From a checkpoint of a small transformer trained on Wikipedia: 110M parameters, tied embeddings.
Each number is 128 + 24 x the weight over its row's rms, rounded and kept within 0 to 255. Layers, rows and columns count from 0. Numbers have three digits each. The size before them is the row's rms in percent of the matrix's.

# k: layer 6 attention key, 768x768, rms 0.0225, rows 599-639, columns 576-639
# q: layer 6 attention query, 768x768, rms 0.0225, rows 600-639, columns 576-639
# v: layer 6 attention value, 768x768, rms 0.0225, rows 576-635, columns 576-639
# o: layer 6 attention output (transposed), 768x768, rms 0.0279, rows 576-634, columns 576-639
k599 108:113163118101103135186151142160108124159165124132155115107110142138117096099139128150101150125151160146139111104097132066126139122155124144130141160132137173168131181128084174142122145125153114
q600 104:113167113177130123118111167086122160094142097088115136101108150143153147118164151118146081166158084142137101172135118145160147124117094154121110120106115093155149134143140152135122105132144103
k600 106:166152100110091111101141134136124146107172152180136139131126149100092125152154203088124144156151120126126102132147107140123192154136073142124143131100117139107130151132132135122117128144113099
q601 103:114120133093146120108122108153149097072190138165119121135152124129119119142140166130180135157081112134141115123105120105136121135114157063160111157089129109125124093100108145163106092144150155
k601 102:111116079156135104110140149147145163105134098100123091146205135148146138149076166112120157108126150113140103110114132138134125105106136126162128143147147101106123131138121129115153116131132136
q602 104:107123161134098148103124146166080141155139122101124110142134129154122115124088092142167120146113127129153145112147133106173148136107125146092112110147117150109146135109130161134170119133122137
k602 106:103133148123080145133102143129121130138117143123163126138147079090098132145151124144127120112185107187169154132101120079151138125119090103142158089141143149153117157115136100139142153129137128
q603 108:115124149154108156154126087178105129175115177137111164146106094145131136134098140086119141152098103167162116114116128094107065144127123123127125131124109148109125117125145149138143132174084135
k603 107:142154137067129122129138108146140143092126176111150141136151104125141151123145075140139114106110129106121128145112125141121117100145101160103179142138123145107122165166129136136153193131103152
q604 108:111152123059124112164120155126108112141142153136159136123129097117131093077135167118089100135152116123098117122112120147116131127114138157106099157157118149114111141161093168125120141146149114
k604 111:132151109115150120149128167128126134142147151134128131153129097138104127156125152094155133149147175133074148184143137122149092139167122160081102137147077094123151130128128112150106105166099102
q605 109:139130151129160129150156122119142165102117109092128162171101135170106155142157188127129121132133110127096149147171115154167132115102174131078136113162101120136160186144118113115149139143138142
k605 109:124109141147109096129103131078123127175133108134115119095097131170119132133120055106113124148161106124096118134137151147124102117157095139152117149157160093110152138133102071144152133146162156
q606 103:132109117115109133175114106157134076166095137167105093109150117144093114129156108174141121132153115129122164115123101143131100080121153121189117112140161155128129151123102106127142129111139095
k606 106:078132114120109156145135114100118117116135107101091123111173153150125120080093102099138131150116140106129157125144120134112146119137169115112097167107108134097133147176134123130146128162159156
q607 104:105121133132123108103168137090126145131129142097116132150112124091136076095119142094135143169117107139096063153128131104147139138165118099086145172134108124156156149121155123135120111097145117
k607 107:094135103107159151104117144143144171130118157111140132103120056130164102114129131147130118156153105123100143097119137106100113131118139119175180110128172106107193113087089089116124125121151148
q608 073:124158053114129134119089116128117123106112113167151109135125156162148131133135128085177132100156169141113112139158167108148093124181089098166163133110149153123143093118131102131128124096148096
k608 068:134138165101120078131165151088130134149138124155114128129134159123125149123152106087096137138074145120147121135145144094142110148139154094110192172092112143136108145129198128099157124136144124
q609 080:086106096085145129146107150136087163085164140131155092121133127121139177134143142128111131096072164117117143137119110108130132141130136135136178152123134109108135167120128083092119098147096165
k609 076:145164160151162143129158113163126199158153212134119152118093093107138149147110155134113148131127116122148136128135161178096157154146107143132164131134137121135144123144120175122145127114163098
q610 081:165096109107142180144129130170123148119117187104095160142145119153113087144104094098102115135131100119106122105121084143119087099118151139108071110104102155143169095102146157126125143108119135
k610 075:123126102126147116145097110096092139146118086121111106098134102120117162138110144134144121123180115106107147144183162054115136113136122117119151114119129080115095165134097109109141117110149132
q611 077:175121117108136136123113138078086097120142105118056130135151106123137123147097096127141152146173132118160145171150103114153102124111132120136137128158142130133161138135084145108142144109096125
k611 075:120119100100129122181107141098113148140179145162109123109086169158101126090134166152139161120131119152154106146139135163102115125171123138156156087123115090102159121099158120109111119154132134
q612 081:129123175155104133133153158115115194123097145123107116101133149140157072133103133174114143095142123109093094106136146120138116116121166150114148148153130122081146118106159128129089114102122119
k612 081:115153099103120140115104140152125134115119157108143132134107083154134150131129142056135155103133120108133128149100159148144130166114142118184101111140136153122094140125133137116163122152092141
q613 081:185121128146135167141134136094113134128156133139122142121094112149116127132127137143077145108142124159135132066125153116161132092154167101203136110113117151113128154116122114108092127115106095
k613 083:153153114105104151096089105148114144130101095159135121154110134160113118174157109154135136118128151103150131122104137140164124154087127139117177176125108168108129132073126146115107122115135138
q614 081:089124160114132106161146104137082096114109098131153122138140132095120132131108149155123125063123150162118119090092106125146149156107154067136139138159153069124117139160166129115090100138117108
k614 090:108166105141107117147133117130115143142093163142151141110145115109130077113148145157161164115152164122128121138132151145174154105117140146116115110122144110104160118160120174092132106132139106
q615 088:127139090137144171133118124099151134120107138097093132156165111096166113136117119144164095163083148131162126139071173126124124125101131157109147141178147118114136102133103170113107111158121130
k615 090:134146122123098107147066094142118166141104092138164108143153155119131136141136168114143198104138092123154117164110111156091131137112128133110129107136152103145146115135097104116126119136130119
q616 085:124139084164144135164125126158102153119100110160142090167137141097091123079106128167134116122104137140119122113089130170153123096135130165144116127088128117119109122121166143089114089142166171
k616 092:134108113096110162120153137089111071079166124124095096124125154155133135137092138122126140134185097118171097098086095164146145110160144125144124175161134091137131127142128136118128112103168095
q617 091:158132091133091119077100155140175139138162145125089131140090152113101147106136125158123120111085127126112096141126112103140176147117137125122149116139112146110126113141076106136129142132112104
k617 094:151155110107160134150112162113109126150179128101107152163114168162128150140120127163094150114152153125141116137126127129096110112151138130115110201103108177157113167146138142149130142150139134
q618 090:123134151083110146147131154117167162151116117137157126121128165088132179080153113169128116083116106141103166110118116110124158150109126148115146156111180107152105051098139135114116149123117137
k618 086:103096151135145069141133130059127138150105116142133136153134083146158131107102119114087115124142139103135153138131158120133110124112104060143165142157120114108075138130162131172131125164114142
q619 089:121141144146131105111128156143120122189100141163094121119126127134113143145145142098132108114106130068103095140131157137116126113130158130148128117145113089121108150088175128135137084143129127
k619 103:162158110130122127132120154160125104118097163141135121133129142173161178148116117117128162122175102166112130129159106157146118144107119137137082111137140102151116136132136125161081104093108124
q620 095:155124102121097135114139142131097138110133154116156126152119137111094135128152154126086157126126091148108116130117181091154139095135168136167167055154115151124139118122112159139127134156133121
k620 096:171122114169120139095121095128137085072107128143094178156116121153130142151135115134106151122165139116123109136107134112133140169093101110145106142141106119116140130142097080149108098072128125
q621 097:166125108110163068144109121125113132126126107113121127117138141100153116161159097118097146118117176114128121132115151136176113112104110123136118138144123111138120150109090126138100127111122150
k621 098:153172108136162139096142095137142136153159124135165097125133117117134121133126129151170136117128118103139143131161120127110132122119108100113139147073146150125103126113112148107115114118113131
q622 100:112105125121091141156145129130102128156106122141144111152133110139124131137093166123112137115119119123090117098133182147145107176122129144148095107159141126119159095096138180165110079141131110
k622 106:109132142115147155085141134123132159162135160075118110098128116168129083152119110139121129130090124126106135136133145099087100108113091146103142163101139124120105118105079156127160115110080125
q623 097:150133125146092128115110103150082116118083085142125141132125121121152109135178113128126100089139105163121090144163136118128117140117097087152122144125089113114110088099105149138120138127123107
k623 097:136143115140134135117109094106152136156138124130144095137157128124108137165114075096132198112134151111144140108128128111156120091129130148139083088118133107096123128149112104132119117065105117
q624 097:130111111117114108112167129131119183110103084129123080144128122142132144119121176157131118080147101212103142101159112099132163155133155148109123145120133118107089100103156182146110125096158120
k624 100:144150196133152167166129121138133143138122135086076130113136104162171127154159067096138119126121167164144147119148145141142100112127133124133117144096156105116089119104128139177107115108118115
q625 091:110141109124145110148121136102103106098116110160114126132118063135114139087168163128118152135110126091096128167082088142075092126120147098095091113167132150142133149142104096121110155106153100
k625 098:137147138122154121139122123182159160162202147136144101149091069152132116178098096133149144161094104064113160123126107120130128109176123133123135174139111115124140082131138107167133102119083140
q626 101:117094127138146131110101113138110143120132133101122128109135135182143178139103128164138137134102128141148164111114196093131153118144119142179129158089102135148111130123129146131143140141117123
k626 102:153140137160117121146135150162145111145147124157154144154118090145119109141115130118095110119154183153128138077134157176138142151149150111093113151116127119154184127166160139088128126129122135
q627 109:149173123108083139141126153162146128097185127126115103128079137160131163183129098114123124144160120113157120151109127174102159141159122122147133153146126102153097139126139147121186152092156128
k627 103:110166116120172141071116092100143109132126150122119137182119101103101136090105188164188127047162099133110136118125142168116122141129112142138132145108096129136090084147148150116130134158146125
q628 102:139151173075138125147104150146154137133120124107142124076118146132138125139139138145145161070123153114142149132092112170113143141137123086087137138110102156126145117147181135104130109100147127
k628 105:193132102154147120139137126135167104123148156105122157127138114137122157153061145122138144156180118124107081104112099156151120150135112167124116174197135074127146143097125130180115123142100145
q629 103:112123138143110163081145111156118112098179160134100119143096155171111078090123131108150146100132153126124127129122104104135119133107126141102119101143126123144171148096071121148092139146124156
k629 109:124128110114151157105166129170081106158130156114125133115118176084099106103130094131133162119111140128125151137106101162153091153078108181137163134137162120142112166154117139107132109126131125
q630 101:138075160090122143130124121123158141141094115111062108149148119132138117141154086120128084131140130135141177143094122155132150129104076137104136128101120072155142150168162081141167106130210152
k630 101:156155128122145160105159119143128077159140117151141083103065119094109125153117132156144110161151155140115123112165144093106135151105104105125084144145114127084116109117137147138126129136142124
q631 099:105134158133111110129129121123114156118129129119132096157102143145134159142117142153098133144122136158131085119097091134096128157137128141119113106080077132122167095168130153167125160111131143
k631 100:152139120171108167119142135125149139127141087141147122087171151109132123152151141164105141116141155136106131146122120104153134118141126131131113146095147117127090153106137091141134107163108124
q632 098:138136087171147142077146078124135090125146102133118129121164157121150138168111134130110127143081141123123106105125156163116173102157133114100140129150176131128099095165127132113131090117131117
k632 103:083105133110149079150067116164131095102139120110191124097090129139150165119157153165141101142086148103147105101118142094148110136139134113161172107128144143114122144092143111129125117109139106
q633 106:133137120147119144134154123142122084156067128192049073121132154127149114137115059095101117156181148146134120130172138101135095080155151137156131080156097109144139108138131117103148151121098124
k633 107:141157140150108145106160083180066131136104121091145129174179117158139172113133062129130120166122124125126108154163158173137146142133091105136103170111104102100149155076178129129117107106123124
q634 103:152119129122078128147131126119134088109097188179096122145135156107150111087125113080130160146106154122127104120177132142140142142134145106148129155151120109154090175112143102131146122143112123
k634 106:097124097109142167112123145154138112149144145106110126105116098086177116138191088095160098126126165144125116094116103101163178145123117120142141134072133163134104121116097147118130137143139108
q635 111:138146169135139104115074100114094097163150129167121141103137173162140091086091156162151173163120162177139145103114133113131104150125123109096088159093146146129108157101112126117118100184119065
k635 115:088153120136139121126120167087140137127138090113112109120134119129115129103147155161133082110126131136116173147139138161109097163116132199116127164114127135183157119122142113145133094112153090
q636 109:129187105122112155110122130138154139135101079152153197125179112143175149113134144119118126127123150155168136122118126146110141128127107110147132092112096101098149131103086173135129139152070124
k636 107:132124171087162138159138121096115125110077148129132096101114167137080176118151104130120145126105148115118100142186127110143089092131113157107133089125130141134138101140149084112124171163112127
q637 105:130146181144138131097145132161095115129174128123084154108134122095096101170113172144140135145102149118126136093124147155123138141175171135122129123158104137104108132098133153134137102102092145
k637 107:151107157096107125159039138112154157152108130099159085152109108136149129088142163153133131093135168112133152121188100129115118105156111096103113146087136115119153123126165150163116133141169119
q638 104:112127093142167163161139102155137136110131143107150151124125129111107131135097142114125099116153125158147148166132101151087131109111138135140164115119089136118133141087128141096085136103134127
k638 106:141129150166150092136114124074087069130129120128155140171104152147103136134103117121132134147152120146144149146109095136162102129145173118102102139166073153168133130164136134157153143097096080
q639 104:121094110151115116112115159141136144126119151075094088111111116141122130163110130120178158135139130118133149117142109153089147151182146163144061091162106131135139093173133115118136135126125145
k639 105:147137142119103100147100083103129140111131156167143089113140153133151145128120140127094115169155143109099134174084118107130153104137108124115170115132115124119135141134112133131101125141135102
v576 088:105100149099118158166132080081124129152160202161128121161105157094122116076113129075181117117100102080182114140135092108118170144127117102091117078157112166134138131135108121136118115130127177
o576 095:135126153161159059131105167104159121098093127096149180119118154107130125154140162101132168140136116123130162142124139098115122156122164130119097088161146111147127151127129098126134121090113122
v577 083:125132128127079110123133086103140148136090148129141175160144133129139113148071131103124101102162112121143169182120112107134111127121191098100137140149133115130126073126107136110118151130102128
o577 091:128156141143136143169136137104105071136122090128180145107183188095158100112152075112134140095133126114134154119155121149107145114094153101165140137074162140087120118092094141153139142107132136
v578 093:164120132135131119112144188113125095149124157165075117127108165145081114153081097155090165115147146119114107099146132141158099141141113128108086128153106127115089101159156085144161124135115115
o578 096:123131112130153135096131155119075133148130072136144148126111157086150146137079151126137132127145117148127162107095115086106149119147130160145128124107159127124088088141120137109120123099141154
v579 090:107159112154116119145147126154128124115134114142084153099151159143104116097162147135169128190090164129114126098142129132156134126086091123107148129099119109137135137151150125133120095142128167
o579 095:125104113119127153106129108120143155079152110117112120159116113136135135148124128075122130118184134080123157130140120169143072149105147107144157180125067121098141082138129172156147143136123104
v580 081:109132097100085144137143113157120156183130133128113094141132132087116154101100112118147136140110132159122127125093086131146144126116116129086125119115144131098135143126155097114116136083109134
o580 089:072089157109121127116088151145118121090128163097130089117144107154126134106126155199139103165124104132175152107107179153114100137086155139148131170091130148124124092115128140117147117161157163
v581 084:128133148111105138100110097086131165147175115140138137123129172114151152150093131108132118128170181113126139142134118139140135152118176146130115141129101177140134129104151133159139099150124130
o581 091:110138145165149175151121140156124116125124136089127131160197134175109129127130138130123114151126161119077135136147110093145148133143129090159148125095162139090127148177130089098099168142160141
v582 085:144114108130155145129189142133187154126110170156138097121138127101130133170122133074130086111128092142124091153178110125068135162151139102118123113116118136109096124119134169110115102157121094
o582 093:107152154102128155095104126138105115115093134159116114137125130129112129140148162144138146133135143133111105107125112091115144135151190129128104098173148120150153176115143082108105122109118085
v583 087:144157169148114151162175113110120091101181129122094147077128185133129147124119101160103088186150162121151119135151146100110108152125140134162132157075142087113157147189118094115118107132133127
o583 091:094143078090090142122098146184125145128104123100121091160153138167176158067125145161190139109119154122119103101104145148182174098111113125119106229126119117109140117095076132129143113131148129
v584 084:134142144092093114171105113157127099134132166164055151129132170128153144125132130146112106157146122097133129128163165082115103116117146138145129130107108137113131098149146108195139102146106182
o584 090:169128124072104117117153148110169155140140105148130130113124107173091166123104117071080163046153121167115145141087129122136123130133145085104099136144105113118149145142136151137165114125104116
v585 090:162113123160107141091107155106073119135136142141102124137110131129121099145143155117123181123132122094141095123106101131152109130130128163151132148148096082124049169139126134123133123148166101
o585 092:189122107172123145147132114152096115089092132128166114139156096151106138117114125167124152168136098101161123150114102143123126148153141165131114088170130168138157115125137143111132117127153148
v586 091:132120089110126093097089114130099105112124158164122119115149100135127124108110132129121107099164093124125079160152147116114166085151127141121098139149144139128115147127109118096147179125185097
o586 095:186132154121106152173151161145105139110080116136142125099158111168155098095081145148125127178138103159135175163104102102099110129148122115114140136138097124098162109133155103092150119137151111
v587 090:125144127111107125172106171139149114141148159131083167098155154153146127118117123121141099078125131144154101106137186183162099093093132109149142144154180124129128130116111127146145076142116094
o587 094:097095155130155161147132090149119113116115149148179143174122129111101135153092057123159133147150121079092129100097113133085100100109094135104090134119106116128087073130115104117151144127142149
v588 088:124150145098151112141150162111159132136136127124084123059099127177133126100123126100122185146141118120121092126134144153144110114111134141087116144086129071103178130155113127134198155084094076
o588 092:131159115087131122161101138174131074167138120137133115180163126154102147133111132126136134143137115136096155151130136108155135134144113120167117129132113097142112094118101153137171116116154126
v589 087:118120103107094151095134134101150145121121094149126113100111154138120118137157104142143118140091186184096120133119105128153109144106129163140115110137152179114111049123148119118106127139149132
o589 095:124143138152144115111112127117127129129162140124133109136135132135133136146139119125165095151156103092122146119097157128171145099170166122141145133142122117088145116158141138146128101094109132
v590 087:119140139141115100162140129075099165123104143114156187164134128136147143124147179093170147093126119119162150140098139124154121154127129160166138149155169099151089131100128107121143098173147136
o590 094:129078153137119112146126098149131137138096153119155127145134111139119167153110102139100118111124134109131134083149122144110126113139133138129148097166135122123158136144119146170134152146092155
v591 087:124152102142163133164122060136141135111110154139151102106126129119139122134133174136111088138091148130110138170181083130141137117109136152146119109120149134067121100151120110118107147068154115
o591 090:122119143083150125126164159126148182133158139114154139130091104133116144075128085130126171136149104097166128096152151099123111100139130132115125160124121068152145144074118139174134095086145106
v592 087:098116158152122136139110097161173172123154109104121124165134113119129118110123137115155123135140143143104125101142131120135119146112108122138121130120125092133173115140128099141093140139130160
o592 091:147103151102114130098110138082109103118135135116137135119116172155118129153115201149104102152094121135126121146149117110146110167138127130085184109172149170134178128101166138092153159124129156
v593 081:117141179122137108082137144089111083115120148146100107174071135108154085117130153117068102149167146092089123114143124120160104155106134129163111088116125135130130111133168105130123153125097120
o593 089:142140109073165122125147143129155115076130110113174147104161148149118137119167110112113153119121146146119082134068117150102150151112094112117114114123119119132135172153159152125098152120128108
v594 080:117111128116151107128138077114153165101110162132120132102140113127145126109104177113100150111148178132117082143084109113128121129108152089159113125182127101120153134130099101177132163152126102
o594 088:118137115098114082130115137106117126093152120128142176082099123110083135161105115132147120162124129134153138115121155144121123139132133122099127167139179168160124135116140114112113108106147126
v595 087:131134092168146097143127102159145107139109158128108115094144101130108125135131134163120104119139123146114142123135127156161057158122153168148154083106172061138130109138128120124122149134117161
o595 093:159108165123136121110152149132118125121150128152153110178073106139168160110108069134139138147124100110132110095119100090131138117099118099089136160112144168124117155126156132149143119113111130
v596 086:152099161119166126136155153143137153128142100139108089151126130135151125134132121093118135111121138109079155102183106126145136126085146130133142170125130119138169135167155134129129158174160117
o596 092:118129112141111127134111131135115082121133135120128148121146118103100123157166133165119156116160123124119131161089142144177138161154116123129121161083129100143114128091141146120164106126118105
v597 083:145128130100109124140132122107156100098126189111093125105133158129104139096134169138136154153131125115083124154152114109161056119117120156119174136126115121125151100136079158068135053136124163
o597 090:109122164117156099135136096118154133159133099126123094140143143138151128119102128116096133105124135141152142112143110124114140142150109099135139133156099119159166153168170115073156131154140086
v598 085:088116122117159154098153098119112126151087131127177097127113121140070085149168118114126156165168129093112127156102128095121102113140125155150142104171133150108124095137127116142086183135186085
o598 092:176098139150107132087122186125104125126103153097107144114080136112150147080116107118127121165145116168100112095163167098137148159165142129114146161095106100141129138082098130133126125118111067
v599 089:110111167084124119094120115111110162117140130133104120108116142117157134085127146130126119127187149159125176117096137159133120084107154107119107171113118151132123096171132117115102120123139113
o599 092:135104090155167140104077136136120120136140107087128113108123123155138157116148109127162114111148096114128147110108160096146135132138108119142116146204109118113151163129060110151179154117145155
v600 084:115102175134147141096104097142119144164126120116122192080119126131118123116118116135089132129141124138078110147132154100110139144149107107109139096122130162137137115147097158131168112156160125
o600 093:141152106129118158130116132164153154113132146123163179165126127136128141124112097162126136125149158155137111119160167151129140152099141130176085102103149100146119148158109109130131134155087121
v601 089:130134110142142096125136117134129148127097138148124070111116083123158135093139144115145155163131122111114090116138140121159077139099118139142119076089126099078173108167120122154143143121145123
o601 094:161114145098144159114095158168120100158129181138118109139153160084107133127131114138122182146094109141148206135119139149100148135104130108139131168123134098190097095141134101119103114123099094
v602 089:088143135159131144147141110149151156132165079133111148147166172105157101119110147118122122136109163115128109129131174125124145112103156102123127095140110150141186145140095107158141117114135110
o602 095:124079120101139127145126120129102134102099115097154110149111080131072148105139121088128136122155109092136123093085168154165100118108134157118113126057129114152176121128152153117163168147156150
v603 086:104102143109094149080177099215161143127156089096110094144117159106141119103143118141135141149128149137100108153114113095124131098115171154157114171133129157107125124161111127143130112075125108
o603 088:103115105119168147141105094103148107122154159093103153086128169155117140137137108095164126097141120141176153108123159118130111138109140147134137109088138087152135108096140125138090076118081130
v604 086:149111105121084107146095143112141138098133106131122086112131186173142138113145140181133157098150118119127126103114097110124118108134119195101107090160131117095141114097085083134138124163148108
o604 091:132128125094120098127178173141141113178102127181102113126178118133076169159154145112140086135101154128120134145145113128133163124137120110085170115125119155156125152109152148110108132153123102
v605 085:139134129136094162144136119113174131127121146126132089124141100140092105091126095100141090109129137104125139103110108177123133122119145157102107134163128140144119171119139141140131154135139156
o605 090:125127115150152153154152135130115126149155123135148116121101136122181102130109152145107106162089109112132140188127109139132083118106150118110180147138099127112149175128109109145128125150144137
v606 094:154128133153160171110169104112122163133174125125142142113123160144138168152112134128143159139132123117094094143146143119136144133114170128078111143168126116110161124106124128174157115159134071
o606 096:124124152145144117132128124124102113147114107141090090165120120107139117104130142138091149150163120127134097156136139161148105153109120149122121121111124109128119121129133068124128113146113131
v607 085:115143167091157148157104140069148150176071147097100135140130116098064161134092138121158133155157105143104113141121128162104124158099127133140110104082132124146130174142138110132101098121130140
o607 093:119135109185108152126114113131147155119085087105156109119117144112134109162158081111096129119103134133113136149104144090138113122145102119136147133165141130136149096129081171097122159142113109
v608 087:121093135144101100090149137104113106082091139112147127139120125141109138141171181136180127128084127081139127099152150103132134164110149167097119122153134155151119139117180170116131152166139116
o608 095:133140118132169118129124145159130184131099143098146129124108112096156107160100119141084120121126130100126115107161168165129111107132173101159132115154124139159111113122110122148118107116115139
v609 087:168118121126133118149103153115129183118122117153167120142171129136132148170157124103123130131157113145136160127172075141097109126155093177118138131104112127152164121141105131094118146116151120
o609 093:128132146151147156133163168123162093133075101142154072115132129167110143132122149124166107143136125091124134131061182143121130082150150113140134081176088100172135132135134121116114146083135132
v610 084:137144123110112126158131132108093098150165095100110128093097145153111132072085159150120061138151126090113060068134092142129092120144112154104122094123140122160135105103107104116137104110142193
o610 090:148117124122121130147078130171162165127064133177157142152147150134137136110149150158116130118120149111094213121156068148148137165106112124112147148153085157118106140138166123104113141108133107
v611 081:140125137126113119158158101145131106122116157177140109087172086129137143105145153160132124132168106130143130132112118150143159132135110161120140108144112151138121115141111088160155101175121093
o611 089:123132162154132118123120151102083126165141096090118131172097179115159097102133083142147123153097160154135157156116132109124132147153135106145113121119174135132130133179129139120162123120119159
v612 086:129142132145149081164138125126190146132131178147148116144108128103157126149156108125158118187137139104130103128136138106187151123118142104115134176100127122136157075131117127130127138120113111
o612 091:124113114111085149102093111128132136149166139204118138153141128168089140118106182119118139131132119101072133117117145135143128126117140113114127116174138151123094105144158112093124132146142130
v613 083:096129118125151155082087126125109117104101128097132086119080135099126152163161167121130128142087123131151114210109147112137161101131098136073119132107108103117123092120115106158119143155127145
o613 091:118136096119132121158138141149154078148105114117128142092161111151118158119147144117112105135112145159124159139130146131117134108130165100130127103169116159176124114095090143124114115086100074
v614 082:109130166110132138122135140123106122136094160153073125171128127120144102135154103158124109145091135153083147119138131098140116138140093132155070141110112125135103115132152111125088157120135092
o614 088:115158120106121117095113143139127154157140133101119162175118103118081130080088158119101133102154187126151180123063133107138148113137122165139139112138122116109118110154124124123173118119142149
v615 086:093108126094166125108115176128103128136131115096147114138134148159167107130135117102162129135104117112108144143153099160139093114134096124134137138108093100101114122125152137157130150123151089
o615 093:128147123123119114101144104109146107152136135102141112092079146111112165144130123136131123099137128142136142090101126143108177147146124144096147107120159131115142100106129153127150128114133111
v616 085:145150144110127105125129116149102129166099104110139090139131156164136116107113107101141125111142154134135113168100114151136150108124104135149166141121103171094120135138113141092130142126146141
o616 091:099132122115128146115087148120110120127127137078151098154112086089093155175131118156120116122126136101131137141086103132114113104134114139152099170128131139094156095114160125125129129083142111
v617 081:135146140110121131078147094134138154121110163157138163151155125118179122161120152173118109070128132106108146143138133144136103143104132138129132113132168072136076090105156175135093129108078151
o617 091:156120175128155109147105139113118070093124101103156126118087143134150145113130110099072121149118136124195122148101110096117150101152153111135134195114124161122082104135122125162141139156196119
v618 084:105130143185118106149157125133108162159126115152145094148129119146152134115086088078123119087140127099098137135094166139143151180128084117146121117116126188138138151146127175136157123128125170
o618 091:130098150152138087119129128131155123145123144140118161108135135128102128121145153168118145163109117112114148117154133162119092130098114120158095160124135105117130088119131103147145147089111100
v619 085:128109119103101100094154137078131138136079120133126158122140180156157092138153146107145143161116177118123124118145146109156124122166117154073159142142116125123106172106109149121091102145086115
o619 092:084133109113103159115140104148139143150135135153099106092099105102106097121059135146130085113139107114145121168125089138100091105114116075128136119139097134142101074091092116091091112164101172
v620 083:135165139100126107105143103131157137156139146150139170123108100140111185133134121134141140097157145102092129112144110112078123107139135134145086179113151081126135149142154119133131163097117117
o620 091:143101123112115152110132128106118128101135131106147108117082139130158110112144125097137118097142111147143145160118111149106105088129084109127132118140148099119119082136116121103152110105148148
v621 084:158141090089138104128145147135136084154113097097141166121115126092138091090157108121118120126135121151133127141132131161189111168157132122133116133141124120111160110135108104095153155143143107
o621 093:104146092132145142080133119124135142136144174116156119124136147143116096136092161132091145116150134128130152169126126053119147160118140142139116114102158108138127114161106139120145131144104121
v622 080:124117174125106095089112126134133132111164147137152112153135129155120125112109110110109140126116113105186090140140121092135126168128161097127131131108105155093115160117179120128147147112180105
o622 089:119110047153156149133159129099162111120162115146098109140129135152152112104119152086108122159114182162116090114151145156140118136132101147140145118127072126145159166113095134094158137128119141
v623 086:119126117121135148122134141108135108114117141111149097122119144112131094156150132128126166122107102157120145142102112150161143134122101151111160120155135155100150170103124120164088145114152192
o623 093:132148129193110135131121127113135097124146151110096142113139136128126144155133155123110075152099181110136151103142130161127144106149109156123132107116106088166078115113104129153097106148109101
v624 080:135111138115122076131157090108131166089164144118151145080169141143139107113118144189107090173126135122140144136130143132147096153143142104076133144121123144107185132138136134164137137123121132
o624 088:153112120124097160167119137121123123198119105141121090182138101162183106107135115112108153144144091142124135132157129099119129118107121136134116144102099147173131115093146144111163128138117144
v625 080:093156136096108143061125114132098152148099108104111144099159109086113130183141142116105137141085113161137144101122139172092115164140161094110123122134129141142135135095094114124112132104136148
o625 087:132124092120176101138133128137158158117175120068127105099128131109083114092155117197093135159118144135139126147114160153113122097113141125093087118166133110121082118154103128143123175155120123
v626 082:140186146092108137091132113129092118127112099121138129127145154145114124136145167130128143125117109121094135137123091124095108143105124113092146115122169120128110081121125117132130104160141151
o626 087:094122136166147131128115142138150089131099148150077136119151144102075111158106125092127141136123116158139100125154160153084140104133131125114122137134073104133124137140133108167120127119124124
v627 083:141124126137147125123092100122124134141118110116123137142104129108117146103186133146102128127112116118141141114149100117119103127135148147120101146144115071097097118121135131140129090117107093
o627 093:114122154116066120154131128153108135097154112087105146139137184116127110117124151080126136139120100131151116154144142089134153119168126116125133120107117137139127156130161130145132122140165151
v628 082:100147102081140104124126083137146124141148141098146128132105116133112094128154163114154130077115132162161140153142115122140126148151144124100145129168144101144114185115147196162138119119125131
o628 089:144139162136116097154145104163133095075074066133143123132130180132103112154157104146085121133128129133115140101102142078145106099076143143110163095088167142135093124161150116110089132166131095
v629 085:096102145115118128130109141141122108116128142116125115151092097112106109079104121092172164184146086107152126116110099108147112112185124074094107128155106113102105098144140111167112172113143114
o629 092:165129148114098150102123159114085147087097145088082126085104146130142112095112121123114092113158154171123121176128102124141136109112105125159133063138150104121123114112137111104079140179132144
v630 087:155115139164124084149084102136162104125106120125098128118105124100138134099113057136097167116164148126102119117172142105158132148160165126141140112116098139126164141179089144098149128139150091
o630 092:149154168110113090129112117137119189129156108166154135115172131121104159120108126179132128134110101139115108141122127125114134138118063143111132130109158130141121150098166135100141117095152105
v631 084:112159135158147131157154124152119100147176148117119132106124134115104158179156163151095120111099149088122097132163108139125122127114110152119165174100128141150146115153153118072171131122122137
o631 093:175131148127132145135137109135156146070088098137111123155114143143143119148114156152137143155112168140092100167125115092103099091089176104161085153096107115137114127177159144132084088103121162
v632 081:134120167070144091183129114116136134129120132138107148152133116120152138113111118154149127165136130136122094130112157136122120122102118172145144106134153125101112134129122119162088118119139110
o632 090:113139136150120113131117162104105134152134163086098109107129117125106138151098146115123137111125176082191142109108065114131109115151118075118142172104099153087137126115103084099167146114128128
v633 087:101106116151128111130118155090151160086103179166106136143049099115096157083114175114105106150101144135123124119156104131154162161128085148102141149164120087160115131150107138128100132109093160
o633 091:127178113121134166167096081114173168135144094150128104111130165112106168121149113125130107110129092126209129132155115111125117105119112058130149104118130107147126146125104186133121140105158069
v634 086:147135090110119123138129107102088099145163084109104100102122173148104150137103061140129121124149140141117152142160123129136132112082160154145148140127126114151189075172126126159104098112114144
o634 091:168155099096128149121137145140127159143133181153140106126170135118138103108163102121136151128153164112121120092124098133122114145063086157170126167140092083082106118104113153135160105135135155
v635 083:093145167134128145095111108130166104084068083143158143143132118140157171190090108135113103141120147110143099102116165104127121136161122124146137092098142124147145104115130114093137065180080132